python train.py --n_layer=16 --n_kv_head=4 --activation="squared_relu" --positions="rope" --rope_fraction=0.5 --qk_norm=true --attn_scale=0.175 --parallel_block=false --extras=["exclusive self-attention", "value embeddings", "hashed n-gram embeddings", "a smear gate", "learned residual scales"] --init_std_o=0.0 --optimizer="muon" --lr_mult_down=0.7 --grad_clip=2.0 --warmup_steps=0 --schedule="wsd"
Each number is 128 + 24 x the weight over the matrix's rms, rounded and kept within 0 to 255. Layers, rows and columns count from 0.

# layer 9 MLP down (transposed), 1024x256, rms 0.0436, rows 952-1004, columns 64-127
[[159 154 132  91 106 124 136 130 122 125 130 152 114 112 138 129 148 126 108  88 186 133  74 158 111 121 130 123 123 139 128  73 107 164  85 151 146 165 101 148 112 125 115 133 159  70 105 144 184  72 156 175 127 102 109 152 112 172 136 117 131 117 119 137]
 [ 92  89 177  99 119  84 169 145  98 129 124 148  58 143 133 106  86 112 150 102 178 124 163  89 110 152 151 159 117 139 116 137 138 134 102 100 146 169 118 105 182  75 142 144 149 102 101 134  84 114 130 146 120 158 145 100  85 153 102 136 181 147  49 118]
 [ 87 115 111 117 140  98 129 131 128 160  92 117 147 111 117  99 162 100 104 130 106 114 123 134 143 149  72 102 191 162 131 113 161 154 118 116 120 108 117 129 118 130 134 131 158 158 126 132 117 145  99 101 127 122 130 145 151 134 129 137 149 145 128  93]
 [125 136 120 127 127 143 123 135 142 150 139 138 136 141 114 147 131 142 127 143 148 133 126 151 124 127 116 128 108 126 133 106 114 129 119 101 107 142 149 131 106 125 118 151 145 156 141 140 123 119  95  89 118 106 109 139 115 141 124 100 162 124 108 126]
 [152 117 145 121 149 128 122 127 139 170 122 131  84 157 132 117 133 132 100 126 152 109 156 153 117  98 139 146 122 110 155 106 142 148  87 143 136 136 135 116 143 115 121 138 142 123 154 110 122 117 118  99 134 134 144 121 134 128 106 127 161 157 152  99]
 [130 111  82 116 168 128 137 117 107 156  96  81  98  98 163 125 155 168 111 102 157 167  96 101 134 134 158 102 119  91 117 191 160 160 143 126 118 110 106 131 111 107 167  99 114 147  96 114 150 139 123 124  87 135 167 108 108 161  58 113  81 119 144  95]
 [145 148 163 148 162  83 157 134 140 147 154 151 145 180  81 120  99 126 124 109 103 113 152 138 160 213 117 127 113  96 194 163 134 132 103 135 107 158 128 131 120 133  96 101 156 110 121 132 123 155  91 143 133 150  81 163 125 124 128 132 104 137 123 126]
 [117 156 105 117 120 171 106 109 122 124 108 117 102 112 170  86 143 134  93 105 128 121 148 162 129 107 124 121 116 144 151 169 141 129 134 142 148 153  97 117 114 107 164  78 176 138 144 121  82 132 154 122 168  99 112 142 101 118 120 164 114 106 140 117]
 [131 111 141  78 174  87 122 136 132 149 143  95 149 143 171 154 115  93  79 116 134 202 142 175 166 114 146 110 127 115 105 152  86 149 166 138 163 131 219 133 136 156 156 142  81 108 119  98 110 165 177 111  95 100 123 125 105 119 151 115 133 137 116  83]
 [109 126 121 127 143 123 121 116  97 127 107 118 143 130 137 133 128 135 131 145 177  90 107 122 105 117 178 134 123 121  97 141 130 125 145  85 123 140 134 120 149 126 162 109 151 126 123 165 119 156 166 139 138 120 124 125 121 114 147 116 180 145 142 120]
 [126  92 134 151 134 103 137 152 156 144 119 149  97 140 146 108 158 156 128 140 114 128 148 140 120 108 134 171 123 165 161 151 135  73  71 153 131 102 113 117 182 135  98 123 138 198 174 113 139 116 133 170 145 125 110 129 129 114 160 162 137 111 165 132]
 [117 151 147 153 122 127  85  99  95 166 129  95 129 119 105 131 131 154 126 122  90 149 133 108 102 134 114 102 105 151 118 141 186 172 148 149 122 112  78 129  77 123 134 172 163 114 141 130 152 102 146 105 132 148 126 117 144 134 121 108 137 159 169 141]
 [133 130 114 129 110 133 101 176  90 119  84  99 146 139 135 174 118 107 161 167 163 122 121  99 146 120 141 136  95 109 119 110 101 117 153 177 125 161 102 161 137  80 148  86 150 150 171  91 146 159 141 121 141 109 106  96 123 146 137 114 121 184 170 144]
 [102 106  92 149  64 142 139 125 102  99 116 128 115 117  69 200  86 173  48 151 126 154 104 165 200 105 162  55 165  87  83 128 128 112 101 128 126 139 133 127  94 142 123 106 128 147 196 106 140 124 152 115 106 169 126 128  72  85 103 104 151 169 125 165]
 [143  55  76 142 142 103 182 127 156 120 138  68  91 168 122 118  87 129 133 154 125 138  94 102 155 128 130 121 118  83  77 119 175 125 112 114  77 136 107 139 112 131 137 104 119 148  98  75 162 165 167  98 106 164 170 106 166 159 176 123 106 177 152 135]
 [147 149 110 137 115 140 106 135 127 148 165 147 137 135 107 100 144 164 150 135 130 148 145 128  93 118 131 115 116 141 126 135 152 147 128 149 122 131 116 143 118 159 120 119 121 141 130 136 110 131  99 118 136 134 118 113 124 125 141 148  95 142 132 129]
 [129 111 111 138  93 128 158 125 182 117 106 158 133  81 143 128 109  97  98 130 106 127 116 112 181  94 161  97 106 171  66 128 135 127 157  86 110 163 180 105 134 151 146 156 155 113 115  95 131 146 138 103 157 132 206 130 125 124 148  84 132 172  94 118]
 [184 175 133 110 141 125 168 101 125 121 171 109 107 175  87  76 141 155  90 136 184  92 110 159 209  99 140  84 142  82  88 116 142 105  67 104 137 144 124 127  92  92 169 157 152 128 136 150 140 133 125 135 167 136 137 141 168 127 145 116 110 144  98 133]
 [ 81 123  94 146 128 160  98 152 161 129  99  72 125 153 122 133 145 129 113 147 135 154 145 119  82 104 158 128 132 117 109 117 109 139 171 123 122  85 103 121 147 148 117 137  83 141 159 154  84  86 115 101 137 151 141 100 124 137 124 124 127 105 139 121]
 [102  96 155 153 140 108 123  95 103 130 146 136 163 162 153 139 167 121 122 138  91 134 115  63 156 126 136  58 117 105 168 129 172  91 167 107 100 113 140  87 104 128 147 123 126  88 138 111 115 121 153 101 124 122 116 141 132 159 104 114 132 100 120 144]
 [119 120 121 146 170 115 143 104  93 137 148 112 167 100 155 129 131 129 125 116 125 190 116 113 170 156 136 113  84 164 136 129 159 151  99 135 119  83 142 124 130 116  84  79 139  99 134 125  63 158 155 135 147 130  83 148 140 138 143  86 168 164 128 137]
 [107 161 117 137 132 117 145 131  90 159 135 131 107 166  88  70  94 156 108 145  88 178 162 165 161 140 149 160 102 116  46 151 124  71 160 105 110 140 125 137 118 129 150 140 138 111 105  91 142 130 130 101 135 135 115 124 152 165 157 185  77 169  82  85]
 [135 129 162 133 113 148 161 116  98 145 122 147 112 137 151 151 134 101 126 193  76 100  94 189 145 115  86 137 130  99 151 103 111 132 161 125 148 139 117 163 123 142 113 136 105 141 136 146 114  97 122 121 145 134 138  97 155 135 136  92  98  87 131 102]
 [112 133 104 113 130 117 162 105 139 105 119 142 120 134 182 116 175 113 105 156 166 126 122  76  94 105 154 106  81 109 108 103 139 123 127 136  88 121 153 150 167 121  91 136 150  85 154 106 133 148 127 114  97 194 186  96  94 143 122 164 168 131 138  89]
 [168 180 124 156 126 189  73 115 182  92 119 165 104 168 132 140 107 176 138 122 124 114  97  73 143 142 146 159 194 124  95 127 121 162 104 116 128  87  91 108 161 110 124 140 134 139 104 102 117  91 133 131 107 129 132 175 159 141 118 133 138 118 105 127]
 [135 145  95 121 118 159 116 126  99 146 130 128 101 129 153 125  85 145 123 139 151 158 136 153 114  91  68 105 145 105 101  99  75 158  96 118 135 106  74 142 158 157 147 143 118 157 172 125 155 142 135 122 137 166 147 147 131 144 107 107 117 103 130 123]
 [170 149 105 215 141 178 151 110 151 110  98  94 102 157 132  99 133 152 116 160 142 179 126 132 134 108 157 159 140 131 153 138 127 131 113 132 144 140 119 122 132 122 102 140 129 143 153 122  92 126 114 106 127 127 135 121  98  86 143 133 148 114 139  83]
 [105 122 131 162 132 110 158 106 141 173 130 168 133 103 121 110 131 121 158 105 128 139 138 123 125 117 101 123 132 118 122 146 132 133 117 152 150 113 111 112 181 130 127 140 122 113  94  79 136 137 137 111 150 140 139 142 123 140 129 117 185 153 126 119]
 [163 132 121 151 153 131 119 126 117 158  87 114 127 117  80 111 115 136 124 144  88 131 134 148 154 128 120 147 133 144 130  96 154 152 103 148 118 120 117 152 121  99 146 108 127 122 129 142 154 149 115 122 109 134  92 123 124 140 134 130 138 120 124 104]
 [105 154 102 153  91 159 111  98 116 114 132 126 124  68 106 134  99 127 108 109  92 106 134 151 134 139 106 107 150 103 104 146 137 120 116 144 129 153  83 157  98 136 151 125  89  70 151  75  98 137 111 158 113 111  91 112 178  94 146 152 129 153 149 134]
 [131 130 100 129 123 112 168 111 123 143 136 165  99 121 109 100 134 124 139 136 119 121 174 120 127 113  89 106 177  65 108 158 225 146 110 151 111 147 107  91 123 103 159 151 140 159 110 149 160 108 112  97 122 139 137  75 111 132 110 152 160 139 143 140]
 [ 92 128 115 133 171 156 187 122 102 104 105 118 136 116 149 139 115 120 150 102 166 133 110 165 127 129 151 180 150 171 162 150 132 127 119 108 105  94 146 116 132 143  95 143 170 136 155 159 112 121 138 131 135 161 124 111  81 132 167 148 177 111 123 122]
 [154  94 124  91 117 124  98 131 140 130  64 158 138 147 166 124 121 163 101 151 153 146 119 129  89  96 192 125 138 137  82 130 150 101 130 126  86 130 107 148 131 127 148  90 131 118 140 139 158 168 140 135 126 125 144 153 134 123 122 123 159 105 137 106]
 [180 142 142 132 137 165 117 105 160 124 119 130 115 134 103 122 137 119 162 127 114 133 140 109 101 134 123 112 111 117 112 134  92 113 118 150 132 157 161 133 140 148 146 146 108 142 141 145 138 123 105 150 116 154  88 129 145 147 118  93 115 178 165 149]
 [ 80  72  75 105 132 129 127 178 148 132 113 138 163 139 153 132 169 120 112 123 124 122 133 139  79 142 126 158 157 134 114 121 111  74 130 154 126 122 124  90 154 128 122 171 152 104 152 115 100 136 177  99 127 101 132 137 119 117 133 104 142 138 133 118]
 [136 123 158 126 140 102 102 124 102 164 147 155 166 138 158 158  97 176 149 119 149 165 138 158 100 157 149 139 107 159 147 119 109 105 103 140 122 124 139 145 135 130 128 135 151 150 109 150 118 137 100 106 138 154 158 140 136 153 133 148 153 112 126 135]
 [140 145 132  77  83 118 133 123 132 123 124  95 118 116  74  79 129 160 134 123 152 128 125 108 132 115 126 123 100 130 138 133 122 141 152 126 108 107 158 137  95 149  89 151  98 152  93 132 131 118 138 124 178 116 116 136  93 150 122 139 165 106 145 125]
 [139 171 130 138 135 113 130 142 143 129 145 132 121 133 132 116 125 107  97 149 114 127 119 160 140 128 145 115 128 118 132 145 148 126 104 120 121 122 147 128 132 141 123 136 128 135 108 147  80  89 148 146 135 146 144  84 117 126 115 108 140 147 134 119]
 [170  98 121 155 140 164 132 151 116 170  87  70 172 161  93 128 136 107 134 106  77 178  92 159 133  98 164 147 116 154 136 161 119 171 112 140 112 130 175 127 135 161 135 119  86 162  82 185 141 119  40 116 136 130  98 154 111 135 115 140 181 142 123 175]
 [118 127 111 125 139 101 109 118 117 128 143 150 123 140  97 137 125 185 121 145  93 148 123 180 155 159 136 145 120 115 142 110  89 134 113 119 154 128 113 134 115 160 127  86 126 128 135 115  98 117 137 111 101 117 125 116 147 101 121 117  83 129 144 155]
 [155 133  79 160 137 133 140 115 125  91 128 113 141  89 107 104 160 109 140 139 130 119 128 130 132 121 167 108 114 122 132 115 148 122 124 116 134 127 137 152 153 132 113 153  94 135 132 119  97 130 160 111 152 136 139 134 145 135 105 116  87 151 152 122]
 [181 134 108  87 136 171 128 143 119 117 142  73 140 150 151 122 102 100 137 111 144 137 138  72 150 137 131 150 130 108 123 120  99 167 131 118 130 120 150  88 108 139 135 126 130 134 132 143 128 100  99 148 148 157 149 113 134 108 139 156 149 124 115 123]
 [134 126 125 118 134 119 126 122 132 128 129 138 130 129 130 126 126 150 120 115 137 132 133 134 114 126 127 125 135 120 135 127 143 138 118 148 127 123 128 131 129 124 130 124 130 138 135 125 125 130 129 119 136 113 124 136 118 121 130 133 121 131 124 138]
 [128 122 130 143 118 132 135 132  95 165 130 147  96 103  88 118 156 137 123 106 126 135 140 129 143 152 107  93 130 130 125 140 131 107 136 138 147 155 124 107 135 153 107 124 146 109 136 119 145 123 139 103 130 122 138 165 143 121 123 103 123 127 112 123]
 [ 80 127 134 125 163 145 105 122 145 125 112 123 108 100 138 114 148 144 159 158 130 144 115 116 143 119 121 116 133  88 132 113 110 143 164 139 129 130 134 126 133 139 107 129 126  92 154 138 108 106 132 152 115 116 110 144 107 111 144 137  88 120 110 114]
 [129  97 102 134 121 130 171 143 131 145 122 141 149  96 118 150 179 111 162  70 152 117 146 130 125 105  90 127 174  71 105 167  97 174  61 132 151 138 130 161 151  99  81 146 204 172 134 138 146 192 136 146 201 147  85  95 170 120  87 177 113  72 115 163]
 [ 72 114  82 167  93 138 103 103 108 129 128 133 147 114 137 107 140 130 116 152 145 122 126 118 133 146 108 104 129 158 151 144 142 122 102 107 135 125 126 158 170 157 167 102 135 142 148 112 129 126 128 142 138 114  81 169 102 144  87 139 121 143 134 126]
 [155 176 118  51 138 112 123 133 193 137 157  96 161 124 142 151 121 160 136 130  99 148 125 123  87 156 111 119 122  85 119 102 159  99 101 124 157 108 151 156 161 130  82  98  66 150 191 134 181 105 135 129 112 138 148 129 191 110 101 110  88 128 147 205]
 [120 103 152 204 137 154  98 142 126 127 110 114 105 128 161 126 137 110 121 170 134 114 119 146 144 143 137  95 134 117 127 143 152 133 154 162 112 121 132  93 109 171 133 149 127 141 132 133 120 108 114 114  98 138 124 158 131 125 103 115 110 156 141 158]
 [119  85 121 134 147 159 157 156 131 138 113 130 104 146 119 129 128 121 112 117 108 131 121 141 126 137 125 109 135  96 115 124 155 107 126 110 153 157 147 106 152 165 139 160 155 126 102 147 116 135  81 122 120 128 130 121 114 135  97 132 131 131 116 134]
 [143 125  94 126 120 132 113 159 134 143  99 131 144 111  93 118 134 126 142 130  98 120 144 132 155 106 146 143 156 129 138 143 147 125 156 132 168 116 124 153 167 145 130 122 151 118 148 139 124  94  93 105 160 136 118  96 119  93  97 144 120 113 130 105]
 [ 87 137 135 156 131 165 108  91 176 115 120  91 127 136 102 128 127 108 131 125 145 159 125 127  98 148 123 131 119 126 161 119 154  68 159  85 115 133 113 130 113 144 126 129 138 140 109 140 146 137 152 121 120 136 146 135 118 152 148 134  99 137 115 120]
 [132 113 125 123  89 111 120 158 133 129 136 144 147 100  87 129 148 111 108 150 152 113 153 150 100 139 117 142 105 136 107 135  98  92 139 104 143 141 145 170 122 125 142 137 132 140 133 118 122 162 160  84 114  92 149  88  94 128 114 139 130 102 129  93]]
# layer 9 MLP up, 1024x256, rms 0.129, rows 953-1004, columns 64-127
[[ 98 120 195 137 168  50  62 131  82 108 141 138 115 116 152 105 136  98 107 106 153  98 124 130 128 126 101 153 154 153 145 149 157 138 107 101 124 101 161 114 182  90  92 128 165 126 126 106 132 172 136 119 104  79 138 140  88 113 107  86 101 117 163 138]
 [130  89 122 112 132 111 131 163 118 131 116 159 128  99  97 126 112 173 117 106 126 123 149 149 177 144 132  82  73 146 153 122  88 119  53 129  95 138 108 173 119 162 131  95 147 138 142 136 128 122 135 121  97 138 140 189 101  79 160 163 139  86  89 128]
 [101 122 148 132 113 106  94 139 137 138 137 162 134 117 137 104 119 116 134 136 154  97 138  98 164 141 117 116 116 109 150 115 139 117 151 119 122 133 134 121 121 142 161 106 109 117 135 113 128 115 140 148 141 129 142 165 169 127 116 101 126 129 147 121]
 [134 137 151 105 131 151 158 131  93 129 128 104 108 121 101 118 148 158  85 110 134 108 100 121 117 149 121  87 125 138 111 117 137  98  82 146 134 123 122 158  91 157  94 139 143 102  75  93 170 122 129 104 125 140 153 106 125  96 132 110 188  84 131 144]
 [104 139 165 156 184 112 174 111 113  18 132  97 125  91 162 135 136 170 142  77 138 160  99  93  98 128 162  98 130  57 181 110 101 136 180 127 161 130 145 125 126 101 158 118 137 187 116 105 135 118 163 117  72 156 150 109 167 104  56 102 103 156 139 131]
 [151  99 112 161 132 157 138  99 119 162 153 123 136  96 147  79 116 120 163 135  95 102 125 107 135 107  89 102 109 155  40 130  93 132  94 130 150 165 120 166 185 112 132 140 121 117 150 134 120 127 127  66 117 157 170 168 182 121 133 145 108 131 165 138]
 [ 90 150 125 102 140 118 158  98 142  89 157 156 104  80 137  93 151  99  76 117 109 155  80 154 113 158 131  78  89 110 131 113 141 127 165 141 110 154 169  99 120 138 145 144 156 137 154 146 111 132 113 170 166 108 127 171 102 115 134  79 105 123 134 130]
 [119 145 175 121 139 124  84  88 123 132 137 112 189 115 135 136 124 130 142 102 167 141 133 129 115 176 107 149 168 114  74 130  87  99 112 123 158  96  69  78 151 119 129 127  87 155 124  89 108  96 108 140 138 133 115 150  99 124 133  89  87 135  89 129]
 [164 129  78 111 123 138 109 111 126 114 132 142 134 129 108 136 138 132 116 157 128 136  55 123 164 155 123 145 113 147 148 121 112  86 152 134 124 139 134 140 128 114 101 133 101 135 138 130 118 127 112 107 129 130 115 117 139 131 104 132 141 145 117 119]
 [142  94  71 145 125 161 160 139 164 169 108  86 135 123 147 122 138 106 136 175 151 179 112 142 114 102 127 128 141 131 154 138 166 114 104 162 152 132  96 117 136 127 118 151 169  98 146 115 125 140 107 134 140 110 147 167  99 134 118  86 119 104 177 134]
 [114 116 128 123 141 116 127 170 130  97 140 136 130 119 123 146 128 127 147 156 118 152 150 143  97 141 154 153  63 135 129  85 156 144 125 144 189 144 108 147 114 143 143  94 136 166 122  97 110 128 171 117 118 118 115 132 150 160  85 148 140 146 109 153]
 [ 89 129 128 156 111  91  82 132 166 109  88 101  90 106 158 104 137 121 141 137 108 128 158  84 190 121  73 166 137 145  91  93 124 152 141 176 122 120 114  68 196 121 124 134 140 185 148  89 143 147 153 121 151 165  64  84  98 128 133  95  83 125 124 108]
 [153  97 167 116 131 130 147 118 173  79 154 110 113 174 127 130 164 135 113 146 126 158 196 108 185 147 136 172 136  87 136 149 115 113 162 145 171 107  92 146  94 136 167 107  92 167 103  87 142 167  98 181 161 155 112 139 157 113 123 147  96 141 147 104]
 [ 57 169 120  95 141 101 164  96  89  53 160 128 124  97 103 121 140 129 123 108  91 157 135  99 133 121 111 145 143  50  82 159 159 116 107 117 111 178  61 124 118  91 135 144 103  97 184  80 131 132 136 142 123 129 113 101 174  84 197 143 108 113 150  79]
 [133 108 117 138 118 129 109 133 142 117 138 140 143 121 111 107 112 111 108 107  93 123 103 165 136 148 103 141 130 123 140 154 125 120 126 122 145 119  87 136 107 109 121 123 126 129 137 139 108 134 130 129 124 132 111 143 133 131 117 123 121 101 129 140]
 [110 140 177  78 126 141 153 109 131 131 117 117  76  66 113 173 111  77 134 113 130 117 170 106 109 160  96 160 109 134 112 137  86  77 156 141 146 150 146 102  75 169 115 148 128 118 130  88 100 118 128 114 145 136 168 140 112 110 131 123 133 158  69  86]
 [152 164 105  89 122 119 164 151  96 133 103 166 161  87 101 112 158 114 141 143  99 153 122 111 139  93 127 126  77 129 165  43 126 125 144  87 124 102 126 148  99 111  97  90 104 120 141 148 118 116 159 133 152 152 145 143 132 154 126 185 160 100 108  55]
 [151 136 120 139 114 135  88  95 118 160 118 147 130 130  78 135 115 115 119 114 151 123 143 103 171 190 155 137 135 171 157 145 145 163 142 118 154 127 108 211 143  99  70 133  96 129  84 124 140 180 129 147 123 103 143 120 129  94 149 107 137 191 155  95]
 [141 121 151 128 121 139 142 141 126 161 175 103  96 118  95 120 116 120 154 139 131 156  89 106 113 134 113 149 121 114 126 141 131 154 136 111 168  77 159 159 121 119  74 124 110 112 155 125 115  90 126 146 173 138 142 184 139 121 134 138 181 150 129 120]
 [131 120 137 133 170 151 141 106 141 136 124 129 116 127  85 134 116 163 113 150 128 160 133 102 126 139 123 158 155 149 132 138 155 136 135 113 105 113 117 122 125 143 171  76 121  88 147 144  97 129 174 122 157 117 108 143 110 113 135 138 129 132  83 162]
 [112 115 125  99 167  84 137  95 149  92 120  98 124 126 125  96 113  89 125 168 155 157 139 132 102 138 117 112 134 126 106 107  95 105 143 132  75 118 114 130 131 138 101 135 120  64  74 116 121 114 144  73 129 109 171 149 129 162 124 146 102 152 150 114]
 [145 101 120 101 107 130 142 105 105 111 118 134 122  59 105 119 144 135 131  89 113 174 120 152 143 148 143 148 155 149 129 150 161 155 128  79 115 161 102 118 130 139 140 128 182 137 116 135 141 122  99 156 158 118 159 116 131 126 146 139 157 150 119 121]
 [ 78 115 137  87 178  94 121 132 123 144  86 155 100 139 123 115 121 103  76  84 139 128 159  90 122 142  95 123  99  98 130 147 113 162 138 151 186 132 110 133 146 141 116 114  95 156 168 156 180 174 133 135 141 137 108 118  99 109  94 164  48 110 132 143]
 [145 110 146 115 122  97 119  91 125 104 100 167 118 144 156 121 122 175 133 172  96 123  82 145 128 121 106  87 123 137 150 141  98 113 174 187 148  82 124  80 143 115 133  91 133 149 138 121 156 167  93 183 136  76 159 151 112  89 151 163  98 135 127 157]
 [127 155 130 125 103 132  94 176 101 109 155 116  76 126 123 187 114 152 127 146 115 126 173 150 104 103 138  54 107 119 136 141 143 166 107 115 135  97 119 100 135 175 100 147 175 149 138 144 155 118 143 116 144 139 122 110  88 116  99  75 171 110 174 111]
 [138 167 130 113 116 109 116 121 128 114  93 129 116 100 143 102 144 131 138 130 153 121 130 135 119 131 113 159 153 145 154 146 136 147 121 121 129 134 135  73 147 131 163  92 110 123 176 157 104 147 114 120 127  88 118 148  99 102 138 115 120 136 143 125]
 [136 125 125 109 127 138  99 137 122 131 124 120 148 132 101 161 139 130 143 133 132 111 132 135 159 117 134 136 133 142 137 152 142 131 133 152 124 150 134 158 115 147 104 117 162 131 143 136 128 109 110 114 132 130 144 132 112 127 122 124 106  91 103 124]
 [116 152 157 122 104 130 149 101 118 136 129 153 129 122 129 115 137 117 149 127 131 126 144 104 133 103 117 104 140 121 164 153 110 108 166 147 115 166 161 187  99 162 127 114 140 141 117 174 121 168 128 100 111 107 128 127  89 120 137  92 131 129 146 180]
 [140 117 105 126  93  98 120 160 153  88 132 122 120 104 123 101 179 131 138 107 128 166 147 128 125 179 154 100  87 153 133 156 157 105  72 146 100 119 137 187 116  87 155 125 151 102 167 158 161 120 112 150 136 113  79 136 160 153 131 160 148 126 117 102]
 [107 145 155 125 142 167  89  68  94 116 134 118 146 123 107  88 152 144 113 139 119 152  73 110 150 129 131 134 127 129 143 197 154  79 157 113 187 101 118 151 142 149 117 133 136 141  94 116 141  97 128 131 145 105 116 107 149 165 143 102  84 125 160 167]
 [122 121  65 151 126 137 171 144 163 106 121 112  86 149 108 114 126 205 135  89 139 126 139 127 158 115 125  87  98 115  96 132 152 170 114 138 169 129 123  97 141 111 145  84 119 156 136 180 151 173 138 124 126 175 161 136 190  96 161 147 139 147 134  91]
 [151 148 138  99 120 122 106 111 100  95 116 108 111 102  95 131 150 126  96 149 116 120 106 128 131 173 101  98 117  86 146  99 115  76 138 141 168 153 129 138 148 138 133  96 149 178 101 122 125  84 133 126 114  81 132 103 121 105  95 153 134 118 150 105]
 [112  99 146 141 126 121 115 139 140 131 130 115 100 132 102 148 147 154 141 112 121 114 155  91 133 115 119 129 126 117 146 151 108 112 117 159 126 134 136 107 120 160 124 168 121  96 123 151 109 126 130 162 135 103 124 157 136 142 168 147 121 142 165 116]
 [133 137 170 119 152 104 123 129 148 158 156 125 116 173 150  76 142 123 150 138 173 131 118 133 140 158 123 152 134 101 120  77 123 146  96 122 121 108  82 128 149 152 142 131 147 112 121 102 139 138 161 115 115 160  93 124 130 125 107  98 168 106 154 120]
 [108 188 132 155 148 120  69  94 125 108 112 137 171 125 138 113 134  95 149 151 137 127 150 126  88 162 125 132 133  82 147 103  71 123 127 159 102 178 129 141 142 152 178 117 163 112 151 124 106 142 130 122 144  90 122 109 103 126 134 177  82 131 120  97]
 [150 136 145 123 120 143 135 106 116 119 164 152 106 106 139 132 109 117  99 116 122  97  90 152 155 114 127 132 117 156 132 146 164 168 149 142 126 107 177 173 164 102 113 116  71 128 109 111 151 127 178 111 110 150 180 111 105 142  98  84 129 124 167 102]
 [135 118  95 126 116 117 109 127 122 134 120 122 134 139 103 113 140 147 115 164 108 126 140 106 127 123  96 128 124 140 108 138 119 109 146 149 145 101  97 135 122 107 110 136 154 147  92 107  92 126 157 144 123 108 143 128 124 115  84 151 144 127 120 104]
 [165 146 160 129 143 148 139  82 177 182 116 117  80  88  99 133 134 164 152 171 136 174 150 116 134  98 133 160 142 163 126 169 115 181 143 158 106 102 128 125 157 133 105 105  48  99 120 168  84 133 106 131 149 107 169 137  89 102  99 119 135 133 147 128]
 [147  96 139 101 130  93 117 158 104 144 112 124 146 112 113 167  86 151 156 116 100 136  99 156 140 103 103 128 150  61 139 137  92 167 145 129 162 161 119 128 133 147 124 131 146 148 111 150 126  96 107 132 119 138 160 118 147 135 161 140 131 154 117 171]
 [ 97 155 109 146 146 108 148 144 146 120 103 105 126 151 115 191 115 122 149 108 135 109 162 156 153 152 163 125 117 132 135 117 122 161 102 155 128 173  98 125 143 118 142 121 109 132 118 136 132 130 137 117 140 102 133 135 150 133 140 110 136 160 123 137]
 [154 100 151 147 154 112 126 100 126 102  96 166 143  84 139  98 126 153 111 142  90 113 160 125 137 135 126 129 106 100  92 178 174 135 140 131 158 155 144 105 153 144 126 127 115 146 132 122 145 142 133 130 164 119 143 134 135 142 141  82  94 141  69 138]
 [124 112 122 136 118 136 147 138 118 128 125 117 135 123 122 132 118 121 103 136 119 129 121 129 141 125 125 127 129 124 122 139 121 134 118 136 133 119 134 135 121 128 136 120 118 125 137 131 122 144 119 134 132 132 129 127 125 126 141 132 119 142 123 128]
 [143 126 114 106 134 119 140 148 121 148 140 139 142 107  93 117 115 159  94 118 111 116  91 125 119 107 117 100  98 138  97 149 111 145 104  86 119 187 136 134 140 128 128 121 135 160  96 118 137 122 137 120 155 125 131 102 122 143 118 128 110 142 126 113]
 [133 149 100 112  94 112 123 174  92 119 134 162 173 133  97 170 139 114 129 159 162 127 149 103 143 145 160 114 140 123 125  71 164 101 102 150 122 123 149 113 165 128 114 125 111 131 114 118 148 102 113 125 141 153 152 120 142  99 113  93  87 162 149 120]
 [158 128 152 122  79 137 109 154 157 121 179 173 122 109 168  83 165  70 125 138 100 123 117 182 136 175 140 113 118  91 184 106 132 171 130 195 115 130  75 110 110 111 103 158 101 142 139 178 141 145 124 145 189 109 132 148 117 121  96 136 105 122 120 125]
 [107 169 124 185 126 128 120 133 161 128 116 132 131 129 122 161 125 128 118 137 104 115 140 141 154 131 128 133 116 139 126 105 130 148 112 145 107  98 111 120  99 118 166  94 117 134 132 135 129 101 143 132 108 130  93 143 113  97 141 147 138 182  86 123]
 [171 164  94  61 125 146 173  83 161 132 130  88 160 132 107 125 120 177 141 133 126 131 191  95 127 140 143 138 138 145 143 109 151 135 169 125 186  94 100 112 185 145 105 152  53 150 142 129 159  81 156  83 108 108 139 126 156 141 114 144 153  98 136 178]
 [129 109 145 104 115 145 146 132 159 130 165 135 125 114  98 148 108 113 159 143 147 117 145 118 112 125 121 126 121 101 121 135 141 140  93 138 113 140 124 112 116 116 123 144 110 117 122  96 183 120 102 145 126 132 135 125  74 127 129 152 121 141 125 129]
 [136 116 132 145 162 108 166 119 100 132 115 115 173 115 140 100 166 126 121 141 148 126 156 125 130 142 116 160 131 112 118 133 120 172 131  94 142 131 143 104 134 140 136 130  80 108 119 149 127 115  91  92 105  95 144 128 133 154 101  99 138 106 142 120]
 [136 124 142 130 104 143 109 123 131 122 135 136  97  85  95 122 113 117 150 148 144 121 160 122  88  90  93 104 162 131 120 129 133 161 144 151 100  93 136 176 143 125 171 134 139 117 103 140 128 145 133  96 106 150 137  98 100 148 120 152 105 146 153 120]
 [156 136 133 128 139 101 133 115 125 164  89 127 133 117 144 119 138 119 140 143 131 121 129 140 158 103 125 143 129 141 107 140 107  97 137 114 107 155 125 120 150 130 127 167 157 148 134 151 114 119 125 116 153 122 137 141 144 161 167 120 137 146 142 117]
 [155 134 125 115  95 138 107 131 132 123 125 131 113 116 137 131 143 123 128 134 139 123 108 124 121 119 138 109 155 120 171 122 113 149 143 117 143 158 127  89 145 125 144 116  99 152 187 139 107 132  65  93 146 117 123  95 135 145 126 139 126 149 130 138]]